{
  "num_hidden_layers": 13,
  "hidden_size": 384,
  "num_attention_heads": 6,
  "num_key_value_heads": 1,
  "head_dim": 64,
  "intermediate_size": 768,
  "vocab_size": 14130,
  "hidden_act": "swiglu",
  "norm": "rmsnorm",
  "norm_place": "pre",
  "norm_eps": 1e-05,
  "positions": "rope",
  "rope_theta": 10000.0,
  "rope_fraction": 1.0,
  "qk_norm": false,
  "attn_scale": 0.125,
  "bias": "none",
  "tie_word_embeddings": false,
  "parallel_block": false,
  "init": "uniform",
  "init_std_qkv": 0.018,
  "init_std_o": 0.0,
  "init_std_up": 0.018,
  "init_std_down": 0.0,
  "optimizer": "muon_variant",
  "learning_rate": 0.0159,
  "lr_mult_down": 1.5,
  "beta1": 0.93,
  "lr_head": 0.0111,
  "warmup_steps": 200,
  "schedule": "wsd",
  "decay_fraction": 0.841,
  "decay_shape": "linear",
  "final_lr_fraction": 0.1,
  "batch_tokens": 262144,
  "max_seq_len": 2048,
  "doc_mask": false,
  "z_loss": 1e-05,
  "train_tokens": 908700000,
  "max_steps": 3467,
  "dataset": "wikipedia_en"
}
Each number is 50 + 10 x the weight over its row's rms, rounded and kept within 0 to 99. Layers, rows and columns count from 0. The size before them is the row's rms in percent of the matrix's.

# layer 4 MLP gate, 768x384, rms 0.0945, rows 130-180, columns 320-383
105:61 47 27 47 44 60 38 54 51 62 51 47 48 55 56 50 60 45 45 25 41 58 33 41 45 47 50 51 45 70 61 28 66 39 55 48 61 59 40 54 56 49 56 45 54 50 36 55 50 42 77 39 43 39 55 51 44 52 38 62 49 51 49 40
097:49 66 40 43 50 54 47 48 59 41 43 56 53 40 40 44 52 52 51 53 56 61 60 38 48 50 56 42 57 48 72 54 71 50 44 58 34 65 43 61 60 45 47 50 45 53 43 61 48 49 53 54 44 46 67 56 51 65 17 54 42 65 74 62
098:50 35 51 46 33 61 69 65 35 31 54 51 27 44 45 45 46 51 53 58 57 58 57 39 57 34 74 52 46 45 66 32 46 48 38 36 46 27 54 35 53 58 32 54 54 36 42 69 47 56 51 49 69 46 43 54 43 46 52 46 47 60 43 57
101:52 62 55 47 50 64 44 43 31 52 61 47 38 53 52 44 54 51 48 40 53 62 43 56 55 41 44 65 40 57 53 46 56 59 59 57 47 52 45 58 48 61 50 52 45 34 31 55 43 64 64 32 58 62 49 57 60 57 70 49 24 61 56 51
098:53 39 32 46 35 41 47 51 58 60 52 45 75 53 51 46 43 48 52 33 64 26 57 49 36 43 51 75 39 73 50 49 56 40 70 65 24 48 78 58 38 35 41 52 42 40 48 46 56 32 56 55 55 42 51 52 50 34 50 47 46 42 62 45
099:62 55 42 57 53 56 40 50 59 53 50 56 39 50 35 57 46 56 48 48 36 56 43 57 49 57 51 49 55 53 42 51 46 73 43 48 58 31 44 52 53 59 56 60 55 41 40 48 42 37 44 40 59 34 54 62 21 30 54 53 57 56 31 83
101:51 31 62 41 53 55 52 52 47 43 47 40 47 49 49 59 55 57 66 51 44 48 63 54 43 46 50 46 61 54 53 60 51 40 49 28 42 46 41 49 44 69 54 45 61 50 53 61 61 48 51 45 43 50 57 61 60 43 46 61 49 53 48 52
114:49 40 36 43 51 38 54 42 20 46 53 39 60 51 50 36 68 59 58 56 48 49 33 36 43 71 59 60 33 32 42 46 55 45 51 39 51 49 55 31 50 46 63 60 58 48 51 22 65 57 41 42 56 43 51 56 39 44 61 49 44 59 41 44
105:41 51 39 37 51 66 50 53 60 45 45 44 54 52 44 50 45 57 33 40 27 60 59 41 55 36 47 74 49 53 53 39 37 46 57 69 64 55 45 52 62 31 60 55 37 26 44 55 56 50 42 62 36 55 34 58 56 43 58 69 35 49 49 59
107:51 49 67 35 36 46 39 45 62 62 47 50 69 63 65 43 47 59 53 52 37 46 51 66 60 58 58 52 34 34 53 41 46 49 64 50 44 50 40 51 33 51 52 41 58 63 57 48 64 44 37 46 35 32 45 60 64 60 52 51 47 41 78 46
107:50 56 51 52 46 38 46 55 52 59 46 52 52 57 53 51 38 53 46 47 70 43 57 34 39 64 49 67 42 59 50 47 60 56 32 46 48 35 61 63 50 39 52 65 50 61 77 50 37 64 79 49 31 37 31 62 50 59 57 66 48 52 53 28
095:39 37 60 39 58 46 42 46 52 48 32 41 43 47 40 50 28 62 41 42 58 66 43 63 32 51 49 58 65 47 62 42 55 56 53 46 57 37 65 38 57 59 44 61 60 52 69 38 51 43 28 47 46 39 58 46 40 48 49 64 50 75 51 29
105:40 55 45 57 58 27 64 52 66 55 37 57 40 54 42 57 54 49 44 43 58 41 39 54 55 42 64 53 54 79 54 40 47 38 55 53 46 32 39 55 53 57 53 45 36 45 49 52 47 55 50 58 61 41 41 43 43 59 44 36 54 68 25 63
095:46 58 51 65 57 32 30 38 30 61 70 53 61 56 58 59 41 56 50 43 66 47 55 34 53 54 42 54 51 57 45 34 50 69 56 65 38 60 47 34 62 78 44 41 54 57 47 49 63 54 58 55 38 44 56 37 46 50 61 41 34 33 55 30
102:57 51 36 53 59 52 63 45 39 62 53 53 52 56 64 61 55 58 46 46 51 59 40 42 39 63 45 36 45 32 50 56 55 34 39 46 41 43 48 42 45 64 41 58 48 57 59 32 64 57 82 46 70 21 55 49 44 60 58 52 51 56 51 49
098:52 55 58 51 48 40 63 56 55 65 48 60 45 44 54 44 66 19 42 35 35 52 59 64 39 40 41 41 45 32 42 40 45 66 41 52 34 48 45 43 38 54 48 66 38 70 67 65 45 46 44 40 53 50 36 49 42 55 52 58 53 45 55 51
107:60 40 46 58 28 34 51 54 58 48 54 50 49 46 48 67 61 33 56 46 57 60 50 58 41 49 67 38 57 46 69 53 35 43 39 53 56 48 53 53 56 46 50 47 33 55 53 48 48 56 67 52 63 27 35 54 36 49 52 54 40 59 38 40
109:53 66 52 39 51 65 50 46 57 67 68 56 53 35 49 54 61 55 43 43 58 49 46 38 39 63 43 61 55 43 49 50 68 53 51 51 53 47 39 36 55 39 56 57 48 83 51 54 41 57 40 29 49 47 49 59 56 61 43 43 58 44 43 56
095:54 41 69 50 41 58 59 38 49 45 48 32 37 63 55 50 40 59 49 47 51 44 42 59 61 46 60 48 51 50 60 50 56 43 48 61 47 49 64 64 51 73 55 58 57 48 61 60 56 53 57 55 45 46 47 51 54 54 53 48 50 41 64 49
097:51 45 55 57 52 66 51 49 33 58 63 72 56 50 44 59 58 59 46 45 65 47 48 37 52 39 65 64 28 41 43 29 61 40 60 46 34 47 54 56 45 55 58 51 46 43 61 51 65 55 54 48 33 43 53 52 47 51 56 78 47 45 57 48
106:58 39 58 73 53 56 51 73 39 63 56 42 62 38 45 55 55 63 55 62 35 47 38 52 47 56 47 57 46 54 39 40 49 58 68 56 64 42 64 59 44 65 50 55 42 50 41 40 54 41 32 55 48 45 65 52 39 55 51 65 46 57 60 79
097:42 50 42 31 53 57 37 61 47 55 52 65 49 55 64 64 49 48 64 29 45 28 54 55 50 49 65 51 58 45 38 51 51 55 51 60 63 55 54 34 49 56 58 60 55 65 52 60 61 61 61 57 54 68 54 37 26 73 36 50 46 32 58 40
111:47 53 42 40 48 59 51 56 56 34 56 50 46 45 48 48 50 46 43 63 32 41 54 50 62 51 41 41 62 28 64 41 22 38 51 65 54 60 47 50 51 60 33 57 43 46 42 48 38 57 52 63 47 40 45 44 71 47 44 36 47 52 48 60
100:55 48 36 55 41 32 55 55 27 76 56 36 45 54 51 52 63 45 39 53 46 57 49 46 48 56 45 53 53 58 45 45 55 57 58 52 43 46 52 58 50 61 62 61 48 52 55 51 54 43 47 62 35 55 47 44 54 43 58 43 62 65 31 37
103:51 43 72 52 47 46 50 44 44 59 47 46 50 56 38 51 67 51 62 39 35 53 55 48 57 71 46 59 58 73 50 35 41 44 36 62 54 44 52 58 39 58 76 64 56 55 54 62 48 50 59 44 51 39 41 53 65 65 50 52 46 62 48 48
092:53 46 53 48 58 45 64 51 37 39 49 71 45 61 71 54 40 53 35 43 41 36 34 52 49 40 47 47 45 40 55 38 48 29 38 32 53 52 59 42 51 46 60 57 47 32 58 61 67 47 46 61 64 27 69 53 84 52 42 49 45 51 67 36
098:42 51 48 68 58 42 46 54 46 44 57 44 48 38 42 35 55 53 43 35 44 47 25 49 70 45 65 52 30 52 45 54 28 56 30 32 41 76 48 42 39 53 47 47 53 68 34 48 46 70 32 21 59 45 36 42 46 54 59 41 70 64 51 38
104:43 54 45 34 44 68 28 66 45 51 45 48 54 51 32 56 42 57 46 48 37 36 40 47 45 30 60 58 43 49 50 64 37 62 29 55 51 45 60 42 66 43 70 58 39 50 42 48 52 49 55 51 53 40 48 61 47 50 52 38 57 62 44 56
092:56 42 61 45 58 42 51 37 55 62 57 53 55 54 54 42 58 54 63 39 35 65 54 43 57 52 37 54 50 62 41 55 32 59 56 53 43 57 38 36 45 37 63 33 60 47 51 37 35 49 48 29 44 45 52 48 47 52 76 37 38 61 64 62
094:64 50 53 45 47 44 53 55 40 60 49 51 42 68 37 40 66 40 60 57 48 45 63 55 58 56 48 42 57 44 49 42 58 47 59 53 56 44 42 59 38 45 44 61 51 44 42 59 55 51 51 48 70 63 70 73 33 60 56 43 38 46 53 55
098:64 44 56 65 61 46 51 60 44 48 36 47 43 31 57 48 43 51 55 43 57 38 36 48 48 58 55 49 44 66 53 44 44 52 56 50 51 43 46 48 46 54 58 40 43 52 47 53 39 48 42 69 54 69 43 37 50 50 56 54 61 45 42 54
102:56 53 51 51 38 69 38 65 46 55 45 32 38 52 49 38 60 54 45 48 57 45 51 50 65 53 52 58 49 63 29 70 53 39 41 56 35 59 55 55 50 45 57 50 39 43 45 55 51 47 61 30 49 51 59 52 30 25 50 66 58 45 44 44
101:61 43 43 33 50 44 63 57 56 53 52 58 60 58 43 49 44 51 58 64 56 51 48 72 62 67 37 31 60 53 48 34 52 42 72 63 42 59 51 53 53 65 46 70 57 39 56 51 52 56 47 61 47 65 46 65 40 66 54 40 40 34 49 65
102:65 51 46 30 37 61 35 48 50 64 44 47 42 41 56 42 70 58 64 54 58 30 44 57 66 45 51 81 47 68 43 36 53 52 50 27 57 38 44 42 40 46 67 43 48 57 66 55 51 48 61 61 42 36 51 55 47 48 66 51 38 60 51 56
099:47 43 34 45 73 34 45 53 40 39 41 60 54 68 60 53 57 55 54 57 40 39 50 42 44 57 64 38 41 54 61 33 39 44 66 53 56 60 45 41 43 38 62 43 38 51 47 33 59 60 85 46 43 56 64 46 38 45 50 61 53 71 51 29
103:66 48 46 44 33 38 42 61 55 39 51 53 38 46 78 57 43 49 60 51 60 32 53 54 71 49 42 34 60 64 50 41 45 44 35 55 45 57 33 62 38 58 56 49 38 47 53 46 38 30 50 33 45 38 51 55 44 55 43 55 67 31 59 56
100:47 54 56 49 66 55 59 43 51 62 51 57 47 45 35 51 30 46 33 45 36 52 36 49 64 50 50 49 45 46 63 39 41 38 57 43 34 39 27 59 47 52 65 42 47 55 53 61 48 44 54 69 65 44 53 47 41 46 63 55 58 44 57 60
092:79 56 49 37 55 64 60 42 59 37 52 53 43 40 43 51 47 52 49 46 55 63 64 51 60 59 38 47 51 59 37 69 12 60 55 38 64 36 61 54 25 56 58 27 53 41 43 58 58 50 52 66 59 45 46 39 37 50 39 40 63 51 43 56
101:52 52 67 40 62 46 54 53 52 46 55 59 40 56 52 41 36 48 51 38 57 60 45 40 49 46 71 38 63 43 55 51 39 37 49 50 46 56 60 59 53 49 44 42 48 58 51 57 45 42 54 55 54 41 41 60 57 48 61 67 56 62 43 51
104:54 58 64 45 45 47 33 38 86 47 50 50 47 34 48 49 41 51 34 54 58 58 41 60 51 45 46 48 59 55 46 62 51 36 53 59 54 59 49 47 54 65 52 71 51 56 40 52 57 52 41 48 67 54 60 52 52 57 47 71 55 37 52 52
103:45 52 58 46 56 58 50 37 49 54 49 53 59 48 62 56 42 47 27 45 63 58 59 62 43 58 49 70 38 60 36 40 38 60 31 64 61 50 40 60 68 52 59 39 34 56 65 52 43 67 53 36 41 37 47 39 69 54 67 67 54 45 45 53
094:52 46 43 46 70 35 45 63 51 38 56 53 55 58 57 59 58 40 46 46 50 56 35 40 49 49 45 65 56 49 51 60 52 65 32 50 65 30 56 48 42 74 43 47 64 49 59 52 43 54 30 54 44 45 26 38 45 23 52 40 53 65 58 65
095:45 64 47 60 42 44 52 59 61 54 60 52 66 58 55 48 37 40 64 56 48 57 59 44 55 64 54 65 42 71 49 51 49 60 45 44 57 39 45 41 33 43 49 57 33 46 50 42 57 37 40 66 42 71 61 57 48 46 68 39 55 60 49 39
098:55 54 46 64 52 67 71 57 44 38 47 61 65 77 41 68 59 44 49 54 40 50 58 30 51 58 35 50 35 53 43 55 42 60 39 47 44 62 50 52 47 59 43 43 75 29 42 54 50 38 52 51 51 46 46 57 47 46 58 44 46 58 53 56
102:65 45 54 57 36 52 41 59 27 46 58 48 49 52 76 56 41 34 41 43 36 37 57 48 62 53 47 39 56 51 37 59 56 71 47 53 67 72 23 37 51 38 52 42 47 50 55 33 53 48 50 49 49 58 54 50 52 33 52 30 56 42 60 56
102:49 63 45 44 77 67 56 44 41 66 47 48 48 48 69 55 52 51 39 49 53 53 55 62 48 36 54 70 41 66 27 50 38 44 59 55 40 62 38 54 50 41 51 45 67 43 63 51 47 64 43 35 50 62 38 64 41 51 33 33 45 60 55 31
093:51 41 50 39 40 56 64 60 46 49 53 54 51 58 50 52 61 44 46 67 34 49 54 38 44 61 57 49 41 68 43 55 59 55 42 46 51 47 48 48 48 64 75 73 42 50 50 51 45 60 46 41 23 51 61 47 39 46 55 63 66 56 54 56
099:59 48 41 28 32 55 50 60 43 60 50 39 63 48 46 67 53 50 50 71 37 68 51 50 36 43 39 43 61 43 57 57 51 35 50 54 43 50 31 38 51 58 58 66 52 51 60 46 55 61 43 33 53 46 45 65 35 51 43 60 35 38 61 53
087:46 38 50 51 50 50 59 69 56 48 45 34 38 52 48 42 44 57 27 56 56 63 52 50 45 48 30 44 53 55 56 54 49 47 26 63 65 55 55 38 29 38 58 59 53 61 33 70 69 56 23 41 46 55 31 52 42 54 51 47 41 38 39 64
101:69 52 48 63 62 60 66 52 58 61 49 43 31 59 55 46 62 45 52 47 40 52 47 54 56 50 50 39 49 52 53 46 91 45 49 66 53 39 60 47 53 54 73 51 56 57 52 40 50 62 53 45 28 44 41 46 46 48 41 43 52 56 49 53
092:58 41 45 54 49 27 55 42 36 28 57 64 41 46 47 57 56 34 47 61 56 49 65 52 38 50 43 41 61 36 49 54 40 44 47 30 40 41 43 55 52 62 54 47 67 41 52 45 61 57 46 75 58 57 49 56 35 42 37 42 76 45 49 46